Part of a small language model's weights.
Size: 15 layers, 2 heads of 128, MLP 896 xIELU, vocabulary 7649, 14.7M parameters.
Architecture: untied embeddings, normalized queries and keys, local attention windows, shifted keys, value residuals, learned residual scales.
Training: a variant of Muon for these matrices, 264M tokens.
Each number is 128 + 24 x the weight over its row's rms, rounded and kept within 0 to 255. Layers, rows and columns count from 0. The size above them is the row's rms in percent of the matrix's.

# layer 10 MLP up, 896x256, rms 0.199, rows 344-396, columns 0-63
size [104  96 103 102  95  92 110 107  99  96 103  99 106 102  96  98 101  93 104  98 112 106  93  94 104  98  97 102 102 102 100  92 104 102 105 104  95  99  98  98  99 106  99  98  95  97  94  97 103  92  95  99 101]
[[ 92 114 110 130 150 181 117 134 154 125  81 134 124 123 123 117 143  87 103 108 118 140 100  70 126 138 132  87 124 168 123 112  87 142 126 121 152 117 125 113 137 173 156 146 139 138 161 117 153 129 127 122 151 106 150 118  68 158  75 100 115  90 169 109]
 [134 127 159 155 144 182 111 130 162 126 132 112 107 119 124 101 133 152 109 134 161  97 197 133 158 141 116  87 113 120 130 123 116 107 133 124 113 121 179 147 148 147 110 139 139 128  92 118 100 140 104 128 155 138 183 152 134 155 106 126 101 129 147 124]
 [142 134 155 126 114 190 134 115 193 158 129 125 163 146 142 134 149 179 158 153 103 131 142  78 133 144 124  72 139 147 147 127 142 132 149 109 126 129 110 132 121 142 101 118 116 138 139 160 120 138 119 105 109 129 142 121 121  72 142 129 111  90  97 152]
 [116 129  88 143 146 161 100 114  64  96 134 123 172 154 118 141 153 137 108 138  80 118 106 140 125 133 103 118 139 141  78  99 130 139 103 113 118 128 136 138 111 162 110 118 131 119 126  99 110 163 107 150  60 183 128  92  79 104 128 150 121 121 110  62]
 [151 125 165 124 140 107 137 132 133 129 146 112  80 120 124  82 125 123 114 129 119 111 127 127 140 108  95  83  94 136 135 140 100 103 153 135  82 130 115 163 141 152 129 148 138 138 111 126 104 124 138 201 115 162  95 153 105 145 138 130 116  98  86 106]
 [142 138 148 132 134 133 105 136 168 101 122 107 117 150 116  97 149 147 105  91 134 130 149 118 136 109 139  75 146 118 143 157 133 153 136 131 111 149 111 148 132 153 151 171 154  98 142 149 155  91 165 123 108 125 126 148 192 105 161 114 125  86 114 124]
 [117 154 135 111 151 121 136 153 103 114 100 173 138 112 102 107 159  90 189 137 145 135  81 114 123 161  90 121 132 107 120 109 134  92 143 118 134 122 128 118 115 131 166 138 116 159 112  84  96 119 166 140 138 118 146 138 112 152  85 139 141 163 152 137]
 [161 180 112 107 123  66 136 102 117 134 112 151 107 150  58 156 143 157 117 165 153 110 142 167 123 125 151 132 158 114 143 154 122  98 146 100 104 130 126 116 136 126 132 159 126 119 155 125  83 122 121 103 114  93 147 126 118 113 146 124 118 114 108  84]
 [128 103 109 131 130 136 136 143 160 132 134 133 122 105 149  99 125 138  96 170 136 167 147 140 126 209  78  94 140 181  90 109 149 154 145 148 133 124 157 119 111 152 134 205 132 142 156 120 129 136 161 123 148 142 139 143 159 100 116 110  98 101 118 147]
 [ 95 128 122 126 116 155 152 133 139 120 106 138 130 102 134 121 134 114 136 110 118 135 135 106  97 138 103 141 135 121 149 144 100 148 134 124 127 125 111 123 139 136 163 135  86 139 136 100 127  85 127 151 188 170 145 142 118 169 111 113 117 127 110 117]
 [108 135 116 107 191 127 136 142 158 143 104 126 111 144 102 141  89 101 116 171 129 108 133 137 136 136 112 153 134 139 106 125 120  70 128 152 120 118 114 152 100 130  92 135 117 137 186 139 139 152 151 105 144 120  92 155 156 121 112 142 111 139 109 144]
 [126  87  95 118 118 160 146 157  89 144 145 179 155 164 116 158  79 108 152 113 146 111 168 141 156 141 129 101 123 126 159 154 150 129  96 120 134 118 166 139 121 116 129 130 137 121 116 116 121  80 161 143 125 104 124 156 143 138 123 100 147 102 142 110]
 [134 117 124 119  91 138 166 189  96 131 101 150 125 162 119 118 132 146 157 129  98 137 129 151 136 156 155  88 123 119  96 139 112 107  90 135 145 180 108 166 123 122 140 109 143 126 144 140 138 144  96 124 167 126 138 148 107 120 139 114 143 166 138 121]
 [115 103 103 131 172 103  94 116 102  87 165 109 139 138 148 106 124 148 142 127 138 159 108 126 115 137 110  94 123 117 125 170 125 135 134 116 159  76 119 153 135 123  91 144 150 123 111  73 105 145  76 111 140 157 142 155 124 146 117 154 124 119  88 131]
 [140 147 125 126 130 114 143 127 124 144  79 134 114 135 147 153 139 128 118 129 122 114 147 130 135 129 104 117 127 185 128 142 141 144 114 122 126 110 150 113 118 148 160 138 141 134 115 155  99 111  75  59 124 125 122 112 139 143 135 148 135 111 125 150]
 [137 145 113 169 127 155 159 172 106 156 105 125 103 132 155  92 142 142 124 164 140 181 129 143  97 120  98 144 158 125 119 130 163 147 127 119 116 141 135  99 155 131 150 159 110 113 114 122 109 113 106 141 178 116 143 197 108 127 155 142 154  96 121 160]
 [102 111 110 114 109 155 139 100 108 138 109 122 123 110 121 128 147 144 107  88 116 175 128 131 132 190 139 112 141  97 125 139 143 159 147  89 155 123 127 145 148 112 131 108  79 109  81 119 142 142  87 124 120 112 123 103 152 129 152 104  97 154 142 107]
 [123 118 101 150 110 138 128 102 144 165 114 136 139 157 168 125 125 154  68 106  74 110 129 137  63 152 116 120 137 114 105 158 103 158 148 110 145 134 144 137 117 117 140 139 118 116 127 128 136 134 148 134 130 142 163  93 114 146 106 122 192 131 137 135]
 [142  88 128 131 156 122 114 103 139 130 117 154 118 173 127 148 127 161 117 188 129 147 142  84 158 147 145  79 155 135 120 137  95 145 168 184 179 143 129 120 145 126 107 135 126 145 151 132  97  76 133 126  83 165 139  99 125 152 108 157 146 151 140 126]
 [115 125 152 124 115 134 111 140 110  71 133 124 134 151 135 166 139 126  99  68 117 138 154 126 106 115 113 136 153  78 158  89 172 128 126 112 129 126 132 134 152 109 128 130 133 131 187 106 108 131 143 104 135 108 146  91 111 172 167 120 144 159 188 190]
 [104 115 105 150 159 117 159 172 144  91  81 138 128 141 137 122 135 135 116 115 115 173 115 115 160 137 146 138  92  52 118  85 137 106 152 146 142 155 159 122 114 160 126 102 135 104 140 131 131 121 147 116 107 101 119 157  97 118 143 135 134 116  79 134]
 [ 99 139 147 126  92 158  87 119 123 123 155 125 195 129 158 119 122 137 119 123 161 143 104 140 121 150 146 156 160 151 143 124  76 143 119 125 103 142 157 159 124 110 143 112 123 100 112 121 145 119  91 164 145 133 123 113  81 142 105  85 209 119 118 119]
 [125 121  95 124 120 122 144 109 140 122  86 150 110 122 129 125 165 143  79  94 171 160 117 124 129 133 171 152 146 147 159 123 120 182 129 166 158 148 141 107 103 113 185 123 140 131 120 145 137  93 141 108 110  99 117 110 121 132 129 149 123 110 127 116]
 [119  98 128 125 107 126 154 125 150 113 138 124 145 144  86 111 122 111 122 144  99 117 143 120 127 115 137 107 152  94 179 140 159 100 164 137 123 147 161 106 122 155 165 114 168 151 141 111 123 109  86  99 106 142 136 111 148 144 118 125 125  94 152 128]
 [ 77 141  95 147 105 118 109 108 113 133 145  85 172 129 114 167 110 147 161 122 106 136  76 138  83 117 153 125 115 136 133 140 139 135 156 142 101 115 115 128 112 128 119 153 115 106 147 121 120  96  94 137 144 117  97  79 150 173 124 131 152 153  79 170]
 [156 112 126 142 136 114  97 134 148 123  59 145 106 140 134 116 118 132 127 116 125 162 148  78 113 164 155  99 171 141 187 110 162 110 126 135 148 157 100 158 136 136 119 161 135 135 149 165 157 134 127 134 142  93 132 135  90 125  99 146  93 134 130 171]
 [159 146 133 170 106 135 151 120  96 146 152 125 140 148 122 153 111 135 100 166 130 123 148 115 138  32 167  93 141 126 114  97 131  92 162 103 148 113 140 168 125 156 112 144 128 154 122  98 130 127 162 132 147 131 128 157 117 110 137 103 119 153 107 139]
 [112 122 137 172 140 134 128 144 123 153 141 126 134 116 125 130 139 139 146 141 118 182 122  79 115 104 159  98 126 143 152 135 127 102 125 165  95 146 105 132 135 146 130 116  85 170  91 143  80 143 150 131 166 118  89 157 148 120 136 131  98 117 107 104]
 [ 83 126 143  93 106 149  89 133 103 127 123 128 141 169 120 115  86 188 169  96 131 162 129 117 113 159 115 159 127  78  84 154 124 120 135 116  87 144 141  96 146 145 143 142 150 111 158 158  86 131 129 128 109 153 141 184  96 104 158  99 136 154 127 169]
 [125 126  97 126 107 123 154 113 168 144 137 151 113 101 143 125 152 160 127  92  95 131 103 111 116 149 146 132 144 154 123 123 129 141  95  98 121 102 183 101  94 167 153 178 184 148 166 128 149 106 123 140 133 125 134 123 100 138 117 129 122 139 145 126]
 [134 157 142 151 121 108  98 141 142 151 137 145 117 105 124 130 105 142 120 157 187 183 118 116 130  96 139 139 135 116 134  94  92 111 111  93 128 141 127 156 187 100 122 133 141 157  97 128 154  86 125 136  97 122  83 136 137 123 152 163 145 118 112 144]
 [135 109 162 142 128  96 148  89 134 135 110 136 120 132  86 136  93 116 153 131 132  92 160 132 168 148  69  77 159 115 115 138  95 130 132  98 127 158 104 124 142 134 116 140 117 118 123  93 138 125 165 139 165  79 104 125 134 126 162 114 136 117 138 158]
 [127  90 127 162 129 160 152 111 125 126 103 166 102 123 124 136 127 118 144 136 115  93 127 132 128 139 170 115  95 145 149 117 163 143  94 151 159 128  89 112 127 172  58 137  90 171 112 117 164 168 152 120 150 160 163 126 117 119 150 141 127 144 141 168]
 [177 139  85 128 138 119 149 115 148 132 127 132 178 148 155 108 155 115 158 142 111 110 184 164 113 115  98 129 148 106  81 112 111 105 125  72  84 146 134 121 111 112 139 102  92 101 132 125 153  93 135 135 125 133 126  99 145 102 112 167  88 136 157 132]
 [130 115 139 133 133 156 156 111  75  92 148 142 124 162  99 131 130 115  96 129 114 158 109 127 127 136  85 114 144 114 133 130 158 121 106 105 133 134 168 114 153 113 135 173 171  86 145 118 112  85 164 100 173 156 145 104 151 142 131 128 135  81 107 202]
 [105 102 108 179 135 128 134 149 130  94 125 113 138 131 115 155 188 112 181 142 138 132  80  83 101 118  91 160 161 155 142 139 168 128 128 139 144 157  89 147 113 138 158 114 110 146 107 119 113 140 148 122 170 131 137 152 154 130 165 128 131 129 133 130]
 [ 97 167 110 112 108 149 119 160 127 135 155 109 187  95 132 119 135  74 117 117 116 124 136 136 124 172 123 136 144 129 144 105 139 130 106  96 158 168 119 106 107 160 155 101  96 121  83 141 119  92 105  89 105 137 110 107 132 113 124  91 160 140 150 110]
 [137 156 126 127  94 109 100 102 161 125 133 125  94 134  92 123 114 103 127 130 158  99 117 138 125 124  94 127 100 109 144 143 148 127  99 104 165 120 125 175 135 143  89 170 120 157 145  89 106 170 118 134 146  99 103 121 125 135 117 114 121 110 148 125]
 [196 125 113  86 145 118 120  91 105 137 173 137 121 140 111 105 141 124 152 129 116  99 107 112 126 148 110 158 123 109 200  99 129 139 116  89  95 104 157 154 134 135 168 126 131 143 116 109 128 120 111 134 172 129 130 127 161 141  75  97 142  66  93 127]
 [125 122 133 163 143 139 139 136 116 138  67 113 111 153 131 137 139 101 134 137 124  94 127 146 177 131 135 140 117 163 176  97 168 125 153 160 132 128 130 109 159 117 101 131 148 127 144 110 141 134 165 133 137  85 160 131 136 152  71 135 141 159 160  98]
 [103 142 114  93 128 137 104 134 100 125 106 120 113 165  44 121 149 110 147 133 165 101 157 128 129 104 125 136 152 134 116  99 118 102 178 150 110 106 104 127 146 144 149 142 132 107 128 145 126 113 116 173 166 136 145 106 108  90 158 115 145  80 114 141]
 [135 100  99 163 147 149  88 169  97  76 129 117 146 104 133 122 139 124 151 120 143 115 118 144 139 130 110  83 129 129  94 113 140 132 116 125 112 101 152 111 141  90 145 171 143 131  87 113 150  97 123 109 110 182 117 124 139  54 125 151 122 127 137  88]
 [ 86 120 131 156 126 143 100 113 178 125 117 113 139 131 102 126  97 141 133 118  88 122 135 123 147 155 168 140 132 143 152 157 148 124 107 158 116  97 134 137 149 123 119 126  92 133 128 143 109 138  98 127 107  70  58 134 146 118 170 153 129  88 137 126]
 [115 147 166 107 144 101 132 127 135 118 105 133 130 107 109 114 126 130 128 148 130  95 115 177 139 136 120  93 132 156 149 161 116 126 118 151 143 132 137 178 163 179 128 164 140 128 173 171 152 123 130 138 133 128 124 149 119 106 145  87 160 123 101 144]
 [142 145 128  80 139  68 100 138 101  91 121 127 186 153 111 103 102 119  98 129 127 128 108  86  97 145  98 117  78 117 141 113 155 151 110  97 139  85 122 150  98 134 101 102 149 113 125  84 149 138 150  83 144 116 113 132 142  93 111 140 163 107 117 158]
 [151 158 118 155 121 129 113 162 123 125 136 124 157 117  97 126 135 186 164  83 175 118 104 129 143  91 120 152 112 116 135 113 109 158 156 146 140 103  83  97 144 144  99 142 101 169 135 128 149 125 132  84 148 125 158  97 145 102  90  78 107 121 142  83]
 [140 117 129 129  87 108 139 164 107 135 168 136 181 116 125 139 134 138 145 119 108 113 153 153 119 133 175 123 157 189  97 180 130 142 128  98 140 132 141 114 134 115 153 131 132 111  85  83 106 159 124 146 149 128  91 154  85 125 151 117 127 134 113 123]
 [ 72 126 117 100 131 192 141  84 140 105 154 115 114 127 125 138  83 130 158 138 101 104 116 155 108  95 113 169 113  84 155 117 152 100  93 124 114 132 149 122 143 147  97 136 168 107 150 139 134 101 136  94 141  98 146 142 148 147 114 112 103 150 142 135]
 [ 87 126 178 150 124 157 117 110 109 157 134  84 129 156 144 174 125 151 154 152 144 161 129 105 127 125 105 144 128 109 116 102 119 159  99 103 156 132 172 127 153 133 164 124  94 164 114 133 133  80  80 121 143 145 127 160 112  80 129  92 137 100 137  79]
 [ 83 103 122 131 140 118 133 121 149 123 165 122 110 133 123 171 134 103 129 177 140 113 128 125 129 145  79 135 126 154 128 102 156 132 107 148 162 145 129 138 137 119  99 110 104 123 155 145  95 157  75 124 174 170 125 141 142 175 120 124 152 125 114 130]
 [100 176 158 145  98 144 127 127 143 122 156 104  96 113 117 148  84 115 100  93 155 115 104  87 115 150  95 112 182 151 161 100 103 173 141 143 136 129  99 115 127 142 138 115 111 134 137 146 141 130 108 107 126 123 134 105 127 105  85 110 126 154 108 168]
 [ 84 118  93 143  90  97  96  90 125 161 134 131  89 177 139 113 141 138 122 139 104 148 172 126 142 138 130 123 120 118 147 102 105 138 139 139 177 126 123 123 121  78 108 107 178 116  97 113 142 118 133 142 143  95 143 120  80 180 143 130 152  95 105 166]
 [162 163 146 162 134 107 116 129 144 134 164 162 132 155 142 127  81 158  66 131 132 164 123 166 114 150 124  91 134 171 140  99 161 117 173 101 140 146 138 127  96 120 143 165  69 159 153 130  86 120  50 132 146 124 119 147 129 140 122 110  85 126 114 140]]
# layer 10 MLP down (transposed), 896x256, rms 0.104, rows 344-395, columns 0-63
size [102 100 101  97 100 102 106  99  97  97 101 102 104 106  99 101 101  94 102  99 108 107  94  94 101  97  99 101 103 102 102  96  99 108  99 102  98 100  92 102 101 103  97 100  97  98  96  97 102  94  97 102]
[[162 106 132 123 135 151 115 128 146  68 147 151 133  74 113 120 155 134 142 106 138 126 141  88 130 169  93 129 157  95 105 152  72 121 145 139 168 131 133 168 138 134 128 157 196 135 155  99 120 142 109 128 173 117 118 164  95 157 153 165 150 116 117  91]
 [139 152 118 101 129 137 185 119 106 103 105  78 118 132  99 126  94 102 179 121  95 158 172 119 104 113 114 157 140 162 133 154 186  77  97  97 122 116 155 169 121 148 101 155  95 185  96  98 154 119 126  87 119 133 153 102 134 176  92 127 119 127 129 113]
 [143 138 138 161 101 160 123 144 158 166 131 165 110 102 115 125 161 135 139 137 122 153 116 124 131  98 147 130 131 164 117 118 124 168 115 122 122 176 143 127 131 164 112 141 138 120 155 164 167 137 147 136 153 139 129 129 102 116 116 148 131 127 114 158]
 [127 128 191 145 173 104 102 115  97  81 145 135 122 119 107 113 187 157 167 128 124 123 113 109 172 152  92  60 148 137 114 108 123 155 125 133 149 129 149 100 159 129 135 137 106 100 101 119  99 114 124 132 102 147 159 145 102 143 142 101 127 145 126 158]
 [128 115 113 138 134 135 115 142 127  89 109  75 113 132 124 110 147 124 128 170 119 119  83 171 126 164 165 141 133  87 117  90 150 133 116 139 125 139 147 154 142  99 125 110 107 177 175 115 111 133 119 144  76 144 162 141 144 110 103 132 142 116 144 129]
 [108 168 105 157 107 144 121 105  79 104 154 120 127 102 134 187 122 156 138 134 102 170 148 134 132  94 104 115 128 126 135 117 139 141 124 142 179 136 173 133 111 145 135  91 107 161 104 120  93 107 108 154 133 121 106 119 107 116  93 138 132 151 161 152]
 [106 123 119 104 137 161 132  91 112 108 104  98 160 153 133 139 136 145  89 131 136 157 150 146 125 155 131 142 123 158 117 130 131 128 154 119 156 152 104 149 106 105 117  98 122 112  95 118 113 111 123 102 128 127 125 117 129 118 185 113 115 107 134 164]
 [124 103 129 132 132  88 103 124 105 101 130 102 157 105 133 127 134 122  98 118 116 157 111 123 138 143 130 109 108 106 150 110 107  77 152 128 132 135 160 125 141  99  96 127  87 137 151 155 152 141 138 126 152 123 107 136 129 125 152 151 116 126 114  64]
 [112  95 102 142 149 141 150 144 138 114 129  98 116 143 190 132 163 117 135 159 131 119  95  92 119 168 133 125 133 141  95 102 188 121 106 109 146 146 110 122 152 146 152 132 102 135 138 119 138 112 145  75  95 120 162 134 140 126 167 136 119 107 145 164]
 [113 113  96 124 182 129 154 118 130  90 102  96 129  87 148 147 144  93 180 139 121 120 140 140 103 103  94  73 148 138 174 119 103 148 119 137 127 162 112 131  98 144 166 128 109 154 108 135 160 116 179 180 113 105 158 150  93 125 106 129 124 122 137 113]
 [104 111 115  96 150  98 178 137 139 126 128 140  60 138 122 145 136 123 113 128 126 168 107 126  87 120 107 104 136 140 101 173 130  87 109 168 122 109  93 171 145 163 122 116 119 136 168 141 148 104 147 154 119 137 146 125 110 149  54 142 128 153 133  98]
 [ 99 118 130 116 102 121 101 150 154 123 119  65 116 136 126 114 124 114 140 127 123 174 147 125  96 126 104 130  87 118 121 125 174 104  67 128 145 125 140 144 121 161 132 128 137 102 121 101 103 132 124 126 143 134 112 175 147 101 141 116 129 137 124 129]
 [144 153 147 122 132 113 130 131  89 126 159 140  62 131  94 143 138 128 128 121  87 125  92 139 148 174 187 110 148 142  91 135 150 109 111  92 133 176 111 136 103 128 126 117 179 130 128 131  93 137 129 116 108 130 162 144 105  98 103 124 115 163 130 107]
 [113 151  92 111 130 130 161 134 141 154 141 134 132 156 143 145 105  85 117 154 138 116 113 165 165 121 133 129 154 159 110 150  99 102 102 152 166  75 140 144 164 128 150 100  57 115 131  84 108 143  71 143 166 126 180 109 130 147 123 123 128 132 132 144]
 [112 104 101 142  88  59 118 108 101 163 137 113  83 172 108 122 174 128 130 100 160 165 129 186 174 125 158 112 131 149 134  81 164 150 131 131 121 149 102  94 119 157 127 117 124  85 112 134  95 138 117 118 147 113 146 134 129 147 130 133 167 105 148  84]
 [138 138  93 108 153 193 164 127 127 132 102 118 118 102 106  80 104 133 140 178 133 148 171 161 122 127 141 165 128 149  91 129 142 142 127 113 109 128  81  89 130 118 152 106 152  84 144 126 173 154 104 122 141 131 105 125 140 114 168  99 144 125 129 124]
 [125 135 171 109 161 139 105 116 173 136 137 137 114 141 117 111 141 151 114 142 125 116 126 114 126 195 165 131 163 119 116 171 160 144 115 140 110 128 149 118  93 126 106 135  86 146 117 170 120 117 140 143 160 118 141 165 132 106 169 114  85 111 140 103]
 [159 102  86 171 144 161  94 102 128 141 130 162 121 145 139 161 143  95 153 111 152 122 128 124 101 107 109 163 125  76 135 175 119 151 116 127  97 147  75 112 128 119 129 142 144 130 138 121 184 120 143 183 147  74 111 128 142 162 123 141 129  87 171  91]
 [126 111 141 118 111 114 139 102 101 117  84 105 117  94 112 143 107 135 133 136 135 153 131 107 125 168 134 124 121 106 106 128 115 155 118 183 153 153 124 132 135 128  94 153  90 102 129 131 114 119 161 164 118 109 139 140 131 113 129 112 164 128 118 176]
 [114 187 142 168 147 127 113  67 124 145 152 101 118 153 105 126 142 115 140 155 115 156 130 109 141 111  94 124  93 154 120  91 121 109 206 148 111 127 168 104 126 130 145 120 121 157 176 124 139 127  99 121 135  82 137 154 136 139 151 133 103 111 146 115]
 [111 125 135 172 167 120 113 125 116  76 127 116 143 175 100  95  68 109 120 102 119 127  98  84 151 135 163 172  86  94 105 139 145 122  98  75 117 127 129 121  86 107 122 142 123 139 131 112 123 106 170 119  91 118 148 150 130 104 144 128 119 149 114 164]
 [133 140 154 131  96 143 165 120  97 143 120 110 133 148 137 131 126 152 142 121 121 103 112 141 143 114 131 142 106 139 143 164 130 130 114 130  96  90 149 125  95 146 138 114 139 116 117 109 101 113 141 161 101 114 127 145 111 150 163 130 120 151 131 139]
 [130 144 125 120 151 157 143 126 137 109 122 138 105 113 156  79 146 117 107 176  98  85 125 141 129  95 142 145 153 131 127 127 115  91 132 155 128 136 135 132 123 105 171 155 130 144 130 102 130 143 124 129  77  91 139 103 125 120 134 146 111 122 119 141]
 [124  84 139 149 121 141 180 141 132 122 107 120 129 103  77 159 122 111 139 133 134  68 124 104 150  54 116 101 147 106 142 147 125 149 102 155 106 144 124 107 137 149 122 137 149 115 113 101  94 123 114 116 151 169 136 147 108 130 113  81  98  84 179  94]
 [115 101 134 109 133 164 109 146 122 107 123 157  90  96 115 104 140 133 129 130 113 175 128 149 113 139 168 160 123 156 146 115 122  85 142 168 125 158 131 128 105 153 163 159 177 111 116 129 152 136 161 145 108 160 154 101 112 151 112 157 120 112 100 165]
 [120 109 119 118 135 155 137 126 145 131 162 143  92  99  99  99 154 114 120 134 164 110 135 102 125 140 121 135 139 117 149 105 157 136 116 146 142 136 136 130 112  98 103  92 144 128 144 149  98 114 108 163 146 142 100 125 133 102 152  87 144 121 142  76]
 [143 169 115 154 160 135 152 116 143 137 128  86 138 106 147 108 104  83 112 141 131 118 130 134 130 103 152 127 140 142 133 111 170 112 119 173  81 134 146 162  93 124 129 101 125 138 170 121 139 158 159 145 101 125 136 145 149 133  99 115 126 121 134 142]
 [115  96 114 116  95 120 129 142  97 165 130 126 124 143 153 130 123 198 164 144 121 127 115 155 102 110  81 105 141 134 140 126 101 133 116 127  81 117 203 121 123 131 166 112 119 138 121 160 137 129 115 104 191 136  91 143 119 121 100 146  97 110 118 117]
 [136 109 135  83 164 142  75  89 134 144 149 128 143 174 171 116 105 100 105 120 128 124 127 107 121 116  96  92 126 126 107 139 132 107  89 113 106 133 178 118 105 115 172 127  90 113 121 157 124 122 120 135 108 137 139 159 123  99 114 157 133 189 106 101]
 [117 100 129 143 141 124 167 110 144 135  92 187 130  79 132 138 139 142 108 157 147 106 153  94  93 210 142 101 105 175  98 113 119  94  93 127 108 130 148 108 166 154 124 129 115 138 161 133  92 153 125 113 109 129 134 130 120 127 115 128 104 115 157 118]
 [117 114 138 165 117 115 117 131 108 107 153 112  93  90 156 128 100 151 101  84 158  90 156 164 138  69 142 110 157 121 128 161  98 128 127 140 115 127 145 113 143 126 148  95 193 118 150 113 113 105  85 136 122 156 188 134 118 143 168 123 124 129  87 126]
 [ 85 162 118  82 153 113  99 125 123 126  78 164 109 151 166 158 142 124 153 110 158  94 144 133 129 134 119 116 126 114 117 122 153 132  95  97 134 121 154 123 145 151  85 172 128 150 136 110 106 134  78 124 171 119 131 129  73 137 124 128 150 125 107 170]
 [ 63 163 127 163 115 164 152  95 104 145 146 142 117 112 118 114 126 113 140 111 147 116  72 123 191 110 153  99 159 117 140  96 117 103  91  98  93 122 113  98 191 107  86 135 127 130 133  99 128 123 117 158 104 109 171 149 135  86 113 148  90 143 139 146]
 [114 120 126 117 163 131 148 157 136 133 120 136 152 161 113 151 121 135 103 126 136 137  96 120 133  85 118 129 159 140 174 184 109 120 113  87 129 113 102 169 166  90 112 108 115 110  97 125 115 148 142  78 154 105  84 119  86 124 101 107 142 113 157 117]
 [ 88 106 162 123 134 175 128 166 118 138 123  59 144 136 159 118 159 135 147 119 152 156 144 114 145 147 139 150 105 118 113 116 135 122 174 125 146 135 125 173 142 117  95 117  74 118 126 131 122 158 130 173 160 154 150 173 154 115 171 130 127 104 126 158]
 [114 141  90 169 134 123 154 159 139 115  94 160 151 137 117 151  86 148 120 158 163 161  94 121 142 134 155 121  71 142 149 131 141  93  85 166 143 128 139 120 108 106 132 129 118  99 140 168 135 130 149 151  90 182 153 127 123 123  96  81 143  77 161 136]
 [155 156 131 150 137 128 146 128  98 116 103 134  95  89 123  87 107 141 129 115 157 108 129 168 165 146 127 135 118 101  65 141 110  85 112 158 145 126 113 102 180 174 159 106 141 115 160 104 129 127 136  97 121 128 147 177 133 104 157 127 139 101 123 105]
 [150 115 125 105 112 123 151 137 170 134 112 149 132 108 142  84 138 152 152 141 154 100 158 146 118 114 131  87 139 144 102 120 131 153 108 153 188 129 122 115 174 145 129 156 132 106  95  72 168 154 112 125  87 157 133  97 143 134 142 110 147 142 140 124]
 [109 160 163 108 108 126 129 113 143 116 113 170 165 131 142 111 140 134 108 111  98 175 137 122 152 184 122 128 110 113 149 175  82 132 126 130 118 104 151 127 107 154 129 130 117 138 105 135  77 125 149 158 140  94 105 126 137 149  51  75 123 130 117 132]
 [114 105 115 135 118 153 133 193 136 137 112 158 118  81 116 161 130 142 134 108 120  85 103 157 106 109 128 153 102 118 128 159 117 129 148 143 130 151 120 169 104  89 170 106  98 132 135  89 148 134 111  91  88 139 161 132 142 136 125 120 115 156 117  97]
 [129 123 165 109 118 161 150 168 129 151  90  83 117  79  96 123 140 145 118  92 186 123 136 143 125 107 104 129 128 124 127  97 120  66 124 172 157  97 144 102  80 150  79 123 129 131 154 136 134 106 132 124  97 122 133 122 130 161 118 110  95  98 124 155]
 [132  99 121  90 128 104 135 134 176 188 149 107 146 111 138 118 165 132 143 150 126  95 109 163  82 148 120 109 140 117 117  87 116 106 158  89 123 134 130 125 120 133 114  91 155 122 121 140  95 143 100 123 116 121 111 145 179  97 148 129  89 173 151 148]
 [ 91 184 127 133 118 123 107 180 129  68 122 129 138  94 102 130 137 153 174 119 159 158 161 126  84 119  89 146  94 122 136 123 120 150 101 139 173  94 119 147 118  96 114 143 125 117 119 164  93 145 107 103 140 109 161 156 121 100 108 146 157 113 112 123]
 [111  73  79 132 116 129 103 135 132 158 132 112 168 116 110 182 123 113 120  88 135 131 186 157 163 144 137 109 180 121  97 139 120 119 131 133 123  97 109 118 106 104 114 129 128  91 118  98  85 147 105 124 146 161 102 112  94 109 141 175 175 113 147 109]
 [ 94 101 155 174 164 122 173 151 123 138 145 107 102 115 100 129 109 159 107  78 124 136 129 127 130 115 108 116 126 127 155 133 140 141 140 124 120 160 137 130 149 118 124 118 115 114  98 133 105 115 138 143 170 120 101 131 111 162 125 142 124 123 101 102]
 [102 151 175 104 147  70 159 115 125  96 135  96 125 138 127 144 103 152 130 131 178 127 154 153 139 156  87 101 120 153 105 168 143 145 118 165 117 104 139 107 132 154 127 172 134 145 122 142  85 126 148 116  92 142 119 100 146 145 123 115 126  95 135 132]
 [134 172 139 128 121 119 147 127 115  92 183  69  91 153 166 127 116 119 138 127 117 163  96 150 156 163 166 146 139  98 135 110  96  96 115  88  98 137 102 103 119 143 112 128 119 123 152 134 161 112 175 161 116 124 165  79 125  74 143 126 127  59 111 133]
 [122 138 121 118 152  59 130 163 128 138 136 138 136  40  86 167 111 138 122  86  88  80 167 133 110 124 158 150  95 111 113 150 155 142 141 143 130 124 130 167 114 140 153 139 129 105 100 120 175 109 140 144 124  74 143 107 115 112 129 132 126 103 153 110]
 [103 130 132 114  41 127 120  84  87 116 115  95 128 113 117 175 102 165 133 146 135 157  86  96 154 106 174 117  81 120 155  72 133 137 145 137 109 119 173 111 133  91 117 142 110 139  92 103 173  95 126 145 147 148 148 110  91 105 121 128 127 116  89 115]
 [100 128  95 138 129  79 165 119 150 134  98 194 108 127 120 142 114 125 140 107 124 155  88 189 147 124 123 110 116 167 114 120 123 118 140 105 138  94 123 117 125  96 156 171 130 148 141 120 146 170 136 124 130 170 147 115 168 109 116 141 126 162 146 119]
 [102 125 104 141 148 128 133  88 104  98 134 138 117  78 127 158 123 103 123  90 155 118 112 121 138 113 153 129 126  98 124 147 128 154 100 104 140 114 116 130 132 126 146  66 171 169 142  93  78  90 155  98  92 111  96 107  96 155 115 132  94 130 107  86]
 [128 132 115  90 157 105 150 118 117 133 154 119 133 127 117  83 102 103  96 137 142 105 149 147 143  91 144 139 118 123  98 147  74 155  63 128 167 144 100 133 170  93 161  96 134 107  77 106 119 138 164 126 112 142 115 113 146 121 107 118  91 166 120  62]]